From a checkpoint of a small transformer trained on Wikipedia.
Size: width 192, 6 heads of 32 (3 for keys and values), MLP 512 SwiGLU, vocabulary 4096, 6.06M parameters.
Architecture: RMSNorm before each block, normalized queries and keys.
Each number is 128 + 24 x the weight over its row's rms, rounded and kept within 0 to 255. Layers, rows and columns count from 0. The size above them is the row's rms in percent of the matrix's.

# layer 9 MLP gate, 512x192, rms 0.0699, rows 239-250, columns 0-191
size [ 97  98  93  96 101 101  96 103 101 101  97  97]
[[160 111  95 123  79 160 154 120 128 124 125 121 114 128 121 122  89 130 136 157 136 134 151 150 119 107 133 133 127 145 130 191 133 108  95 123 114 146 112 111 174 111 119 119  92 129 105 124 140 113 127 103 114 114 134 111  97 168  91  79 159 147 146  94 113 149  83 146 176  99 115 133 143 114  85  92 136 188 165 127 112 154 120 153 158 168 120 141 105 134 144 161 180 110 145  97 137 133 132  90 150 148 147 147 100 119 138 116 146 198 141 188 164 149 137 150 145 115  92 160 140 126 102 149 143 176 150 142 121 106 105 123 119 133 116 111 119 154 135  66 146 124 123 143 115 148 148 142 111 124  99 125 125 131 101 142 127  83 131 180 128 156 161 125 154 120 142 110 126 107 105 129 117 123 123 123 142 142  98 159 122 157 140 118 151 118 106 123  80 127 144 183]
 [102 151 119 152 133 141 108 134 119 116 125 171 157 164 119 100 145  89  87 133 122 109 137 156 124 124 146 160 122 105 170 133 134 114 176  83 133 123  98  96 134 106 140 114 132 162 104 108 154  70  85 134 110 103 144 138  78 137 171 141 108 106 171 112 141 142 147  92 109 106 121  94 133 147 114 161  91 123 150 112 130 143 103 122 143 104 111 155 191 141 113 135 122 153 124  82 111 172 122 123  85 129 129 112 152 113 105 138 115 103 158 116 135 102 137 166  96 152 146 140 194 120 108  98 119 134 128  95 128 106 129  73  99 157  97 120 158 150 109 126 124 138 128 137 148 125  95  85 111 133 142 147 129 109 120 155  95 187 139 114  86 149 129 117 143 117 150 124 130 109 126 110 119 119 119 171 106 117 118 143 132 127 127 132 102 147  59 114 131 135 111 169]
 [111 115 132 151 166 133 118  83 122 125 110 147 114 134 143 124 141 118 145 172 122 112 104  90 124 137 121 164 138 131 173 138 114 143 112 137  96 120 161 147 158 188 131 125 118 112 103  93 132 120 136 129 142 157 162  91 152 108 139 158 167 129 115 113 195 167 107 128 118 137  98  56 112 170 138 107 142 146 177 135 159 149 139 142 189 155 126 175 155 105  96 140 130 132 138 148  93 163 103 128 139 108 131 131 122  93 128 149 164 160 128 163 101 137 150 169 123 136 149 186 137 113 127 121 126 111 136 116 114 131 140 116 124 139 128 144 150  97 129 128 157 138  98 131 108 113 133 133  74 105  86 160 134 171 113 188 145 144 153 113 149 130 111 111 132 117 154 130 116 156 142 110 131 151 127 114 157 151 101 156 131 161 178 154 158 105 113 121 156 104 142 119]
 [129 119 127 122 133 103 149 118  79  69 147 124 135 157 130 174 158 122 166 160 142 149  61 170 137 113 147  97 137 126 141 108 146 195  98 142 123 120 140 168 115 165 122 138 146 114 121 120  76 145 129 108 127 146 113 144 149 119 130 119 141 141 110 162 126 157  91 159 122 143 137 140 154 140 119 114 152 153 142 136  82  89 108 144 138 120 110 123 133  83 107 115 141 131  99 169 176 129 132 115 130 120 156 146 128 136 108 149 120 128 115  85 146 108 124  93 137 108 157 122 115 131 131 164 118 128 165 155 151 177 122 104 119 109 134 158 127 145 106 124 156 183 106 117 101 123 133 140 114 115 120 124 139 147 132 136 189  92 165 173 130 146 112 159 105 147 188 114 139 111 120  98 155 148 140 145 121 133 144 144 160 116 123 191 122  78 143 170 124 102 120 127]
 [115 125 127 146 164 120 129 158 183 130 158  87 115 138 135 203 129 114 115  99 110 150 159 156 163 164 107 120 114 164 168 148 100 158 162 140 117 142 166 128  91 159  85 137 147 160 124 121 121 122 154 140 114 139 143 106 131 129 149 148 134 103 168 152 108 131 150 129 143 156 157 130 130 150 118 108 110 138 178  85 128 120 102 108 111 140 188 123 143 115 120 133  82 142 108 113 136  87 145 152 105 123 121 159 136 121 132 124 113 158 149 142 162 145 122 149 144 161 100  74 100 138 150  84 156 124 119 106 123 153 136 143 169 175 127 115 133 118 104 130 159  98  76  94 126 131 125 150 127 118 119 141 171 136  91 114 122 113 110 123 105 149 121  80 166 118 132 143 167  92 154  97 115  96 133  91 134 151 160 128 130 132 140 137  99 144 112  95 124  89 109 126]
 [135 175 102 116 103 115 100 158 145 164  93 138 146 141 113 124 106 108 141 129 123 139  99 160 116 161 113  99 108 171 132  61 109 121  88 123 111 106 122 100 116 129 134 109 120 129 114 129 128 180 135 106 130  91 136 179 145 129 162  97 145 138 156  90 140 128 175 126 147 170 134 133 113 152 152 120 118 149 134  99 112 157  78 115 109 109 156 135 135 141 122 140 113 180 148 114 127  88 133 120 104 115 100  98 124 129  95 121 149 112 123 150 178 110 111 139 147 141 176 137 128 111 138 149 129 141 113 140 135 104 119 102 107 202 116 174 123 171 118 153 128 130 138 105  91 109 121 122 128 133 115 127  86 212 141 161 127 124 117  97 131 111 153 149 163 131 105 143 104 134 130 106  99 158 135 141 146  89 148 114 118 128 132 120 148 147 131 113 194 160 131 105]
 [ 77 129 134 160 135 110  71 121  92 121  65 179 119  85 158 121 157 131 142 142 117 140 137 117 117 133 154 141 116 170 144 152 143 139 120 121 143 121 100 171 129 118 109 165 180 123 160 156 125 135  80 110 137 136 169  95 110 153 145 112 138 119 142 147 141 142 168 152 123  78 124 161 151 141 176  90 147 146 103 120 176 116 123 141 102 150 117 146  93 143 129 115 135 156  99 136 114 103 117 127 112 148 146 116 125 107 107  77 127 133 173 139 128 180 140 142 121 112 122 117 163 156 154 131 116 154  98 116 134 172 150 125 109 127 129 131 110 127 120 129 114  87 107 136 117 127 132 111 133 105 134 113  75 160 131  90 105 100 139 140 110 142 137 106 142 181 145 101 124 149 153 159 130 157 152 141 138 149 182 143 135 137 135 116 145 117  91 131  79 128 175  91]
 [136  98 131  89 144 134 120 117 109 121 138 117 136 147  85 124 166 106 115 101  84 116 102 122 118 116 103  91 108 174 144  83 125 102 140 143 156  86 147  87 146 100 117 146 120 153 123 153 159  98 122 111 113 143 162 139 131 151 148 149 154 155 119 153 125 106 151  91 117 139 102 154 110 112  84 149 107 131 109 135 117 128  79 158 112 113 159 156 144 111 103 123 124 188 134 109 122 139 106 126 118 112 131 139  76 143 102 116 110  73 153 119 135  89  99 141 158 110 147 148 161 103  99 127 118 156 162 138 156 148 138 142 169 153 122 128 117 150 104 103 141  96 107 131 141  98  96  87 110 118 129 102 146 110 127 114 157 105 124 101 148 123 127 177 117 105 131  96 149  67 167 117 110 130 105 131 115 114 128 185 107 159 135 131 129 119 134  61 103 134 178 136]
 [161 116 115 132  82 100 142 116 126 126 102 138 124 125 102 139  98 137 148 102 117 127 114 133 154 110 133 148 127 126 147 114 128 167 173  84 139 157  53 124 174 100  92 151 122 132 117 158 139 134 161  90 154 134 112 139 151 149 104 150 133 122 104 119 113 129 125 156 141 178 161 152 115 147 142 123 121 100 130 177 139 131 108 166 121 127 130  98 114 138 132  94 105 155 156 136 135 116 113 137 142 125  88 112  85 151 133 168 121 141 141 148 136 133 151 123 121  82 157 132 172 140 135 143 118 137 152 149 133 127 169  95 100 134 111  84 162 199 134 102  99 114 124 129 132 120  87 136 111  99 137  98 118 116 157 161 194 122  67 143 137 142 130 147  78 139 155 110 130 143 163 116 104 163 149 128 144 148  95 133  90 116 104 160 110  88 156 121 129 113 129 156]
 [101 120 131 100 102 153 104  96 105 149 114 130 121 128 121 125 165 189 116  92 146 125 118 180  82 145 113 102 158 151  91  73 132 136 137 128 131 142 156 122 108 134 155 168 142 150 128 114 132 109 160 142  99 156 142 146 131 135 104 136 120 106 114 109 110 144 143 110 154 162 117 103 146  73  83 155 108  67 117 139 123 126 136 150 127 160 125 119 115  92 130 148 124 144 147 124  91 134 129 135 115 135  95 143 116 145 138 119 178  93 123 122 156 170 116  72 123 154 152 130 146 106  62 180  88 123 138 120 100 152 140 163 133 170 147 140 144 130 179 133 108  97 107 128 132 122 109 129 118 135 113 103 141 145 109 134 104 146 161 127 121 115 108 142 121 106 124 128 118  97 159 114 121 159 127  83 118 100 121 181 171 160 112 171 126 141 101 141 106 135 167 158]
 [109 132 136 126  94 145 109 135 164 146 124  68 161 152 113 139 127 108 134 135 145 154 169 129  95 109 128 154  90  91 135 146 156  99 140 131  94 141  97 165  91 166 136 172 156 116 122 104 105 152 127 148 138  78 149 171 127 107 116 154  88 148 129 128 128 156 131 118 139 140 161 113 185 126 104 139 122 144 128 114 165 102 102  81 129 102 135 132 120 121 111 141 125 124 120 132 104 132 135 137  94 170 134 147 140 124 126 143 132  83 166 138 125 139 157 134 149 138 118 101 110 107 111 126 133 111 155 160 129 168 137 122 125 178 137  92  86 117 168 154 181 119  78 101 103 173 140 117  96 128 168  85 118 125 157 168 141 142 129 161 138 133 112 165 123 139 137 133 133 145 108  88 176 158  98 131 173 154 146 104 129 151 116 123 166 147 162 103 158 136 129 114]
 [140 129 176 157 161 148 137 145 116 110  73 103 108 147 112 112 149 105 120 143 110 151 107 103 124 153 140 136  68 158 117 147 106 120 151 126 105  63 153  98 124 128 137 170 161 141 111 145 118  96 126 149 132 152 149 140 151 165 141 120 160 145  99 115 104 119 123 129  97 165 141 165 147 143 143  96 151 110 166 126 128 115 156 127 130  84 152 144 102  97 127 128 144 169  97 118 118 112 144 122  88  93 133 121 135 137 120 116 106 159  93 158 108 133 118 128 147 115 128 137 102 114 139 158 128 143 123 115  74 144 127 116 113 122 106 149  98 148 171  97 133 133 103  94 120  85 136 132 148 102 147 131 102 129  95  92 103 124 101 136 114 163 142 151 104 146  98 182  81 153  86 122  92  84 176 133 121  94 124 121  99 168  89 111 100 111 115 142  92 154 142 119]]
# layer 9 MLP up, 512x192, rms 0.0735, rows 239-250, columns 0-191
size [100  91  94  93 100 104 103 105  99 101 102 106]
[[111 137 120 124 120  73 105 103 139 142 167 119 105  98 142 130 119  91 109 130 111  76 119 161 147  72 146 144 170 122 101 116 150 103 181 128 140 100 126 150 103 117 131 111 182 125 106 156 127 138  96 107 129  78 135 102 159 117  99 127 126 117 153 145 110 139  95 167  78 190 112 119 154  64 161  90 120 143  97  92 188 128 122 136 164 125 137 134 144 157 132 141 139 159 137 127  88  95 102  99 133 135 118  81 106 107 131 152 145 123 121 129 127 126 160 123 141 120 162 110 111 145 166 126 156 162 171 126 129 133 113 141 122 109 135 131 110 171 141 132 131 121 105 127 170 115 141 131 141 132 141 184 143 108 175 131 112 119 129 140 141  99 151 141 140 140 148  94 164 146 101 165 129 157 109 158 120 116 127 173 166 125 122 124 140 133 138 150 137 113 119 116]
 [108 129 105 105 111 142 141 147 107 135 116 137 131 142 146 149 140 156 138  98 114 158 161 176 130 157 122 142 138  94 169 119  85  88 153 121 191 165 141 129 137 134 139 151 129 125 156 134 177 157 145 130  81 129 181 153 134 111 172  90 145 104 129 101 103 148 132  84 113  92 145 105 122 150 149 120 117 142  57 145 123 129 129 128 147 119  94 168 129 113 149 109 122 149  98 114  87 170 150 121 156 144 154 122 163 113  58 133 137 149 122 137 166 164 155 106 151 120 103 125 161 148 127 105  89 127 102 113 113 125 170  78 155 124 144  88 136 109 133 140 104 129 111 116 138  75 126 107 103 107 125 116 147 154  96 131 165 154 119 157 142 133 156 155 137 129 109 110  89 113 128 137 134  98 142 129 141 121 118 130 139 113 159  87 153 127 111 163 138 154 122 130]
 [176 120  90 130 127 145 123 146  80  98 100 103 179 109 141 123 104 147 103 155 159  86 109 123 100 135 121  87 116 125 125 109 146 155 101 122 133 121 155 100 153 158 136 154 113 177 159 152 129  94 170 165 154 131 114 192 133 126  93 147 154 119 107 148  99 165 116  99  77 148 132 109 131 134 170 145  95 149 116  93 152 116 144 131 165 111  93 149 107 120 112 143 155 108 147 100 115  88 167 117 137 115 133 125 145 160 111 152 167 133 148 153  80 120 103 179 107 112 117 118 127 120 116 101 145 108 100 144 132 157 146 141 135 137 104 103 100 116 113  73 119 120 117 118 128 120 135 137 122 165 162  95  84 117  99 145 110 142 144 152 119 119 158 117  98 143 140 143 135 126 156 100 120 147 113  90 105 101 113 127  93  87 151 106 136 130 148 131 110  89  96 124]
 [135 133 113 129 119 119 155 123 159 155 137 123  92 116  80 165 127 123 108  84  86  83 123 107 117 136 141 161 154 144 139 145 140 150 141 160 109 123 106 111  63  93 107 106 113 133 150 149 113 108 141 133 137 158 179 129  78 122 133 190 156 128  92 166 150 139 137 121 146 156 106 147 131 111  67 104 160 160 137 105 139 132 144 126 110 120 106  91 152 142 104  96 113 146  94 187 146 146 143 146  84 115 132  99 136 124 103 137 139 142 158 112 133 101 114  92 119  93 130 146 116 125  92  92 122 140 105 167 127 140 119 105 165 100 138 142  91 117 149 134 117 119 121  98 111 106  66 126 111 165 134 131 118 112  84 177 105 113 121 152 159 108 142 106 113  87 131 143 122 139 110 110 164 147 159 127 122 106 107 134 106 148 127  96 122 125 165 156 151 151 122 113]
 [134  92 130 170  87 145  93 102 153  86 118 133 109 141 137 129 132 139 127 117 135 171  88  64 134  94 144 148  97 133 130 105 140  86 171 120 103 134 188 145 151 100 133  99 112 145 122 117 124 173 144 139 116  81 153 137 150 142 141 111 111 150 132 113 134  86 125 170 175 101 134 113  98 155 150 127 162 131 139 119 131 137 120 105 104 165 107 139 133 142 102 138 130 120  84 133 139 194 113 141 128 128 145 146 148  99 107 126 107 139 127 130 117 130 118 134 172 120 110 150 144 125  87 116 134 132 140 124  89 147 106 155 132 125 127 120 100 104 100  44 132 113  89 138 121 120 132 151 132 129 153 149 175 121 185  99 135  97 174 137 140 128 101 127 136 159 141 153 124 132  82 112 154  79 156 117 138 114 133 129 127 111 133 135 149  74 114 119 148  99 111 145]
 [111 119 130 125  90 124 104 113 141 138 146 115  92 153  88 134 149 120  92 117 167 125 157 144 142 148 101 113 140  79  92 133 142 113 117 153 133 117 113 135 136 149 157 162  66 135 140 156 130 115 157 121  99 116 125 138 138 131 132 149 124 146 145 112 121 106  88 149 177 157 118 112 126 148  73  97 100 108 153 130  80  73 134 134 117 142 144 109 105 107  94 111  85 147  82  83 123 141 137 149  94 148 140 130 115 125 127 112 121 140 109  89 117  87  87 130 142 103 147 110 127 158 150 110 103 157 139  94 114 114 176 115 126 139 185 120 158 123 110 117 104 123 166 150 104 134 157 147 137 148  97 100  69 120 154  95 123 100 137 137 116 147 120  96 122  98 147 120 132  94  80 111 120 116 117  82  91  85 121 133 162 158 145  85 141 162 103 137 123 143 119 130]
 [192 141 136 122 187 186 103 130 152 153 154 119 153 127 147 136 124 137  82 136 117 150 131 166 103 131 101 120 141 172 135  97 102 158 128  84 134 129 121 127 131 130 135 117 135  98 105 105 115 110 119 110  83 133 111 166 149 142 112  93  96 139 100 117 121  76 109 100 137 126 141 129 133 109 133 169 155  97  83 134 129 124 153 101 182 121 106  97 113 122 135 153 182 144  56 141 114  83 111 141 124 141 121 133 127 135 115 146 162 135  94 154 166 116 117 136 141 166 140 100 155 124  90 143 161 134 142 131 127  84 109 122 124 163 149 147 122 119 136 107 133  96 121 159 148 127 117 119  90 113 145  99  89 140 131 113 136 164 155 106 117 151  97  87 177 125 104  95  88 157 123 155 123 123 117 130 121 121 125 130 159 154 145 140 130 115  79 141 153 150 146 117]
 [124  99 151 171 155 137 110  75  93 104 120  85 163 118 151 131  88 123 130 153 138 103  96 153 132  98 117  89 145 154 109 115 112 130 118 101 127 133 105 166 118 126 156 109 169 119 140 152 105 114 119 153 143 106 134 120  99 160 114 127 180 136 131 111 133 117 112 148 122 121 160 141 140 143 147 191 134 111 140 147 148 148 184 129 127 124  91  98 121  85 125 138  80  95 155 107 156 102 130 153 138 139 119 185 159 119 148 174  74 123 183 124 105 123 138 173 138 153 133 154 130  91 121  98  69 138 112 146 103 107 108 128 141 132  98 154 114 106 126 120 101 157  84 138 148 138 152 175 152  99 121 118 139 113  98 114  70 124 123 121 173 155 124 146 120  96 125 103 129 147 117 124 126 139 123 126 113 130  93 119 112 126  82 115 118 130 134 140 133  99 108 117]
 [132 173 127 121 122 131 110 140 137 133 142 142 144  81 147 144 151 110 148 137 158 118 171 144 116 157 114 129 156  76 107 104 183 121 109 130 153 159 122 103 114 125 100 117 144 198 110 108 113  96 154  63 105 104 123 106 113 154 120 123 169 129 114 144 100  93 115 138 175 148 148 116 115 132  95  89 122 115 145 165 100 132 154 124 149 140 122 127 155 151 122 107  85 131 101 130 148 140 136 120 114 117 101 146 136 180 152 173 167 146 144 113 137 175 132 130 131  76 140 120 169 128 110 136 125 105 184 134 141 137 117 124 120  87 119 117  89 178 146  84 159 119 121 151 127 115 135 125 142 166 142 134 105  99 119 121 159 142 138 134 112 143 121 131 164 122 107 117 126 102  61 121 126 157 151  74 152 152 135 149 131 150 112 159 145 168 149 129 135 139 138 123]
 [144 166 106 145  87 120 109 117 100 119 157 111 119 163 132 145 125 130  93 147 119 152 195 157 151 117 165 127 151 105 122 196 135 108 143 144 157  99  79 107 166 133 129 173  88 132 105 113 132 142 122 160 110 162 116 164 139 128 132 106 118 156 138 114 121 125 144 176 140 125 100 157 167 126  92  76 168 111  81 135 146 139 118 145 119 128 131 112 128 174 153 132 134 123 143 110 152 136 145 153 172 129 150 127 144 110 126 120  94 151 133 151 115 133 136  99 133  97 140  93 108 150  93 113 184 155 110 138 147 118 124 128 147 144 101 118 123 128  81  99 124 160 135  75 146 108 157 147  95  86 140 113 158 156 106 128 107 149 120 151 105 127 118 148 185 134 132 129 123 166 126 120  97 121 142 100 184  96 120 117 102 135 134 131 139 144 161 132 133 105  89 138]
 [123 139 111 131 130 123 115 143 141 111 111 120 101 160 156  94 127  87 125 133 138  99 152 113 109 133  87 164 113 186  95 106 132 126  76 140  89 121 119  81 169 103 143  92 108 133 117 138 186 148  70 126 146 106 117 114 139 129 124  99 158 153 114 124 153 152 140 103  89 114  54 124 143 110 160 102 144 106 114 137 114 139  98 132 127 119 128  96 126  97 116 153 138  76 120 108 128 139 140 125 152 115 107 120 107 138 122 103 132 117 118 119 119 137  94 142 116 169 112  95 110 144 123  94  84 131 129 102 120 150 116 113 111 120 130 122 143 109 121 135 118 103 107 151  75  96  89 131 141 135 169 101 132 147 145 132 114 122 151 150 153 118 123 121  88 110 155 130 144 144 102 134 112 157 121 100 198 116 151 142 170 118 123 138 114  64 109 169  86 168 150 160]
 [126 100 113 143 128  99 137  76 118 154 158 142 111 123 152 116 128 136  92  96 125  90 128 138  56 158 140 148 122 109 100  92 136 140 182 134 167 121 119  98 152 159 123 113 152 116 149 159 144 151 145 110 107 154 128 123 115 153 118 124 109 127 149 140 126 133 117 110 155 152 107  78 135 123  88 107 137 107 124 142 109 132 112 126 114 139 116 157 178 131 144 147 153 116 100 142  78 124 110 114 148 131 116 110 138  91 130 143  79 133  84  95 147 130 122 148 175 153 132 106 125 162 103 109 147 111 104 125 125 136 116 143  79 138 152 130  80 107  97 159 162 138 146 102 121 119 192 130 105 114 103 150 142 115 180 101  69 155 169  98 101 111 106 142  91 115 160 148 152 135 124 141 120 136 127 132 135 147 117 110 160 128 153 144 102 117 139 167 114 112 192 127]]
# layer 9 MLP down (transposed), 512x192, rms 0.0482, rows 239-250, columns 0-191
size [100  93  97  95  98 104 101 103 101 103 102 104]
[[171 111 146 132 115 127 155 150 157 125 107 154  94 140 104 132 134 178 128 113 121 167 143 147 145 132 155 165 124 104 206 148 161 122 123  96 125 118 104 136 175 121 102 112 151 125 136  81 115  92 143 117 134 143 131 116 132 140 116 116 109 126 164 141 116 204 137  95 134 138 168 151  95 152 157 111 127 123 130 139 157 133 104 120 144 152 129 112 160 117 113 154 111 117 114 122 162 116 131 135 123 143 129 150 116 133 116  83 125 100 141 149  93 131 141 121 134 149 102 146 127 124 126 132 149 121 131 156 132 139 172 187  92 135 151  88  86 164 145 154 120 133  87 126  87 176 174 201  94 137 116 108 145 150 127 116 101 103 128 103  88 161 115 130  75 141 115 108 139 125 167 108 140 132 157 159 138 118  91 127 105 137 133 121 162 142 117 143 111 109 152  97]
 [151 124 131 141 110 119  96 123  88 129 177 178 106 122 118 110  94 129 115 134 105 118 133 101 140 154 105  63 160 127 136 135 148 162 180 153 100 109 138 148 158 137 112 140 123 140 122 139 121 150 114  82 152 127 141 163  95 100 108 171 122 151 100 116 142 147  85 142 119 115 153 132 100 115 123 145 100 130 133 102  95 162 120 112  88 118 135 104 139 138 101 113 111 121  90 131 144 127 120 134 178  96 155 114 173 139 169 119 156 106 162 131 119 163 147 120 126 108 101 101 135 143 100 121  95 151 160 100 119 121 107 134  95 120 112 120 136 140 133  46 125 103 158 100  89 135 135 137 186 149 148 123 123 113 133  99 153 105 149 109 150  88 115 130 183 120 164 153 117 123 116 102 104 130 153 189 137 117 101 138 144 133  90 154 165 132 123 131 154 117 123 131]
 [131 125 121  79  77 139 148 130 121 159 124 102 126 116 158 145 106 130 118  83 135 151 153 133 121 132 151 159 123 103 114 161 139 126 140 104 126 130 113 136 122 118 155 120 173 110 135 124 127 144 153 122 137 114 155 124 138 143 120  87 109 106 179 150 118  95 128 123 155 138 137 110 126 123  75 123 126 147 141 130 152 130  89 162 165 198 128 148 131 147 135 108 133 120 112 159 157 130 115 110  94 127 106 130  95 162 124 133  73 110 145 116  98 116 134  89  75 110 163 122 123  99 139 134 100 137 132 165 104 143 104 120 105  36 136  99 113 108 108 133 148 101 156 128 111 154 122 114 138 134 106 116 127 130 151 137 117 113 143 151  87 109 156 153 178 132 139 120 114 102 167  98  83 161 137 144 125  84 126 123 133 137 103 125 103 182 158 135  54 122  94 116]
 [ 91 118 149 128 123 136 136 125 127 141  97  85 141 140 131 118 131 131  88 145 123 121 153  77 120 104 148 131 121 156 120 124 168 108 175 124 178  86  73 146 152 151 136 142 101 103 109 127 124 168 101 124 107  90 133 103 131 115 109 122 122 142 102 110 135 143 113  73 141 148 137 110 166 135 108 111 134 103 125 108 145 143 113 104 160  83 150 121  80 113 144 139 178 139 152 158 120 133  99  49  89 117  92 159 116  90 134 124 117 163 158 157 101 131 153 154 148 117 148 160  82 133 124 137 118 100 101  90 123 127 124 133 136  80 127 121 102 147 112 131 138 107 125 157 151 114 110 129 172  80 121 112 130 114 137 153 117  74 117 119 102  82 134  95 145 167 131 124 150 135 107 180 139 112 107 119 143 115 139 111 131 155 154 170 159 142 118 114 114 135 150 111]
 [118  67  81 127 144 132 139 131 142 168 147 101 124 112 137 125 147 119  94 105 163  96 129 129 136 100 112 102 129 131 127 127 127 152 107 137 143 110 155 125  89 118 143 122 129 116 125 145 128 108 171 102 103  98  89 177 144 160 116 100 180 183 140 135 147 135 118 125 136 130 144 150 133 106 100 130 140 150 153 107 124 163 150 118  73 128 138 154 113 127  98 114 135 159 150  55 142 148 124 100 111 103 124  97 116 115 150 126 165 146 116 136 108 173 161 159 140 137 128 118  97 151 103 160 105 110 129 103  85 158 168 123 104 157 132 147 135 139  83 115 119  90 125 116 134  87 124 126 142 158  98 151 138 167 152  95  92 125 125 145 141 155 104 133 116 120 138 136  74  69 114 137 133 171 145  92 120 159 129 134 129 132  96 130 112 117 104 173  97  81 133 136]
 [ 96 127 134 141 167 130 141 105 110 142 153 132 111 176 137 170 140 138 164 170 137 135 135 143 174 113 100 125 138 105 111 152 129 153 136 111 104 112 116  87 142  99 107 107 104 142 159 152  63 107 144 132 127 153 120 167 173 144 143 121  96  97 120 140 116 123 109 119 144 125 103 135 134 129 157 134 159  97 144 195  99 133 147 134 147 116 121 126  88 140 111 138  94  98 145 156  95 162 144 133 136 140 161 146 153 130 112  91  81 155 165 102 133 132 155 140 133  93 110 156 142 119 128 138  80  92 127 138 133 100 143 127 193 102 129 108 102 152 113 107 122  92  87 123 149 141 136 149 160 173 180 140 144 119 126 160 138 131 128 157 113 145 121 130 157 155 115 134 121 147  86 144  77 148 126 144 129 115 127 124 120 110  93 152 113 100 161  88 110 150 165 168]
 [108  95 104 141 140 139  94 156 111 108 125 131 120 170 138 144 128 114 123 128 173 124 118 124  97 123 125 140 127 133 122 115 124  87 150  95 128 118  82 133 159 116 119 152 160 128 164 139  61  80 149 126 131  85 114 165 111 134 101 154 132 164 132 149 163 130  99 145 134 143  87 123 110 115 148 157 165 142 139 126 114 114 115 107 126  92 124 118 108 156 134 132 142 110 118 115 141 101 164 110 131  98 110 176 139 137 139 133 135 102 174 119 166 170 127 160  96 154 146 145 151 117 127  86 152 117  99 126 108 127 123 127 154 171 134 160  89 140 158 114 137  89 145 110 157 149 137 151 142 118 124 110 182 134 139 124 117 166 169  97  94 119 149 155 130  66 143  95 155 136 112 101  95 102 133  85 111 117 167 114 170 151 111 162 181 142 122  92 148 115 113 100]
 [114 136 160 161 136  92 110 101  84  97 111 114 152 133 135 146  91 129 107 124 167 148 103 142 108 163 137 183 117 122 131 115 125 104 128 127 122 165  84 128 108 102  99 143 141 112 116 139 107 143 162 163 125 115 137 122 127 138 110 106 132 154 149 138 133 143  99 182 111 128 157 148 150 116 148 118 113 117 181 202 110 123 132 132 150 167 118  95 132 126 180 155 122 111 119 163 108  94 132 115 111 138  90 126 122 110 109 124 139 130 109 128 136 156  65 122 149 109 102 194 123  95 104 127 130 155 127 165 121 161 147 135 102  74 147 151 126 104 125 124 100 125 121 150 123 150 101 126 129 147 109 124 131 110 125 130 126 135 140 136 166 162 137 111 124 183 124 139  97 180 108 158 150 115 152 127 173 144 144  87 106 151 126 156 103 145 140 143  93 117 190 103]
 [146 137 113 134 142 142 126 151 156 142  87 123 115 171 146 151 129 150 137 142 153  71 147 159 121 156 124 154 148 124 140 174 145 114 138  73 132 122 159 121 151 163 124 122 108 179 143 136  86 170 146 122 116 138  79 137 121 164 116 121 107 133 107 134 107 121 158 131 117 141 105 134 150 120 127 129 110 124 168 130 157 106 136 107 115 160 148 120 112 121 112 102  90 123 126 119 138  69 124 164  82 129 165 146 128 100 153 182 124 143 132 143 162 144 187 100 120 193 203 146 142 142 141 125 133 154 126 157 126 128 133 145 143 137 146 138  68 116 134 148 138 115 131 110 136 196 121 116 117 150 115 180 160 144 124  87 134 109 109 128 121 149 124  83 160 153 109 112 119 131 114  85 104 104 130 133  96 118 130 142 139 140 153 160 108 113 135 134 156 144 134 100]
 [125 167 180 108 149 105  86 161 136 149  96  68 144 140 126 150 129 156 120  80  94 134 144 101 132 117 158  88 166 141 177 140 110 139 161 118  95 137 143  94  99 105 118  86 138  92 120 160 134 111 162 157 122 158 120 147 133 144 153 134 131 111 114 114 106 174 135  96 106 134 123 111 135 156 130  96 143 175 104 104 113 122 107 139  87 145 122 154 103 167 132  95  90  95 121 145 107 119 125 108 110 106 109 147 144 109 126 172  82 134 133 115 181 137 136 131  80 104 109 139 134 143  96 150 134 119 137 141 122 111 134 154 136  72 123 121 182 125 159 128 104 129 148 122 110 120 142 147 127 108 148 151 192 116 116 117  88 106 166 124 145 128 143 167 106 107 117 126 132 114 130 142 158 134 133 177 140 140 136 103 128 118 127 103 127  89 147 152 121 137  76 125]
 [130 117 119 140 125 123 155 132 159  95 114 123  70 128 108  89 204 163 122 147 128 151 114 184 134 129 145 137 105 132 121 132 122 132 141  94 148 175 109 109 137 126 102 161 110 118 117  74 123 106 101 110 143 161  94 123 129 133 117 137 114 135 101 183 173 145 119 145 118 148  94 120 140 118 116 115  99 110 103 136 124 118 149 101 138 164  90  91 138 114 115 140 162 115 123 140 125 116 137 167 141 118  94 138 120 115 123 124 129 146 113 146 121 108 147 128 118 161 117  89 109 136 149 132  92 133 123 110 170 106 123 139 143 132 137 142 130 140 117 182 135 143  89 128  91 125 122 135 135  93 134 179 163 107 198 144 100  48  99 104 132 154 120 175 109  96 121 147 103 149 121 163 158 109 125 127 145 171 113 133  82 150 133 115  98 139  97 116 136 140 153  95]
 [139 122  60 118  97 148 141 142 110 133 130 104 148 141 141 151 127 157 120 125 119 146 159 123  75 159 131 141  95 147 122 109 170 128 181 149 158  88 119 107 126 176 165  89 136 130 146 115 117 132 107 130 140 143 156  95 139 109 150 161 114 110 151 142 138 180 119 155 102 133 146 142 114 119 201 117 136 115 136 121 120 101 141 137 141 141 127 160 135 132 125 115 112 161 111 144  81 152 133 122  82 111 126 116 115 117 139 161  81 158 114 123 140 159 144  84 127 133 120 143  87 124 129 189 135 120 130 167  88 101 110  38 132 117 157 144 130 115 126 153 131 167 129 126 107 128 161 124 118 110 124 128 103 125 128 147 111 129 147 101 115 116 117 166 134 106 131 116 112 150 150 162  82 134 126 148 169 111 112 116  97 122 143 155 148 147 112 129  95 126 184  87]]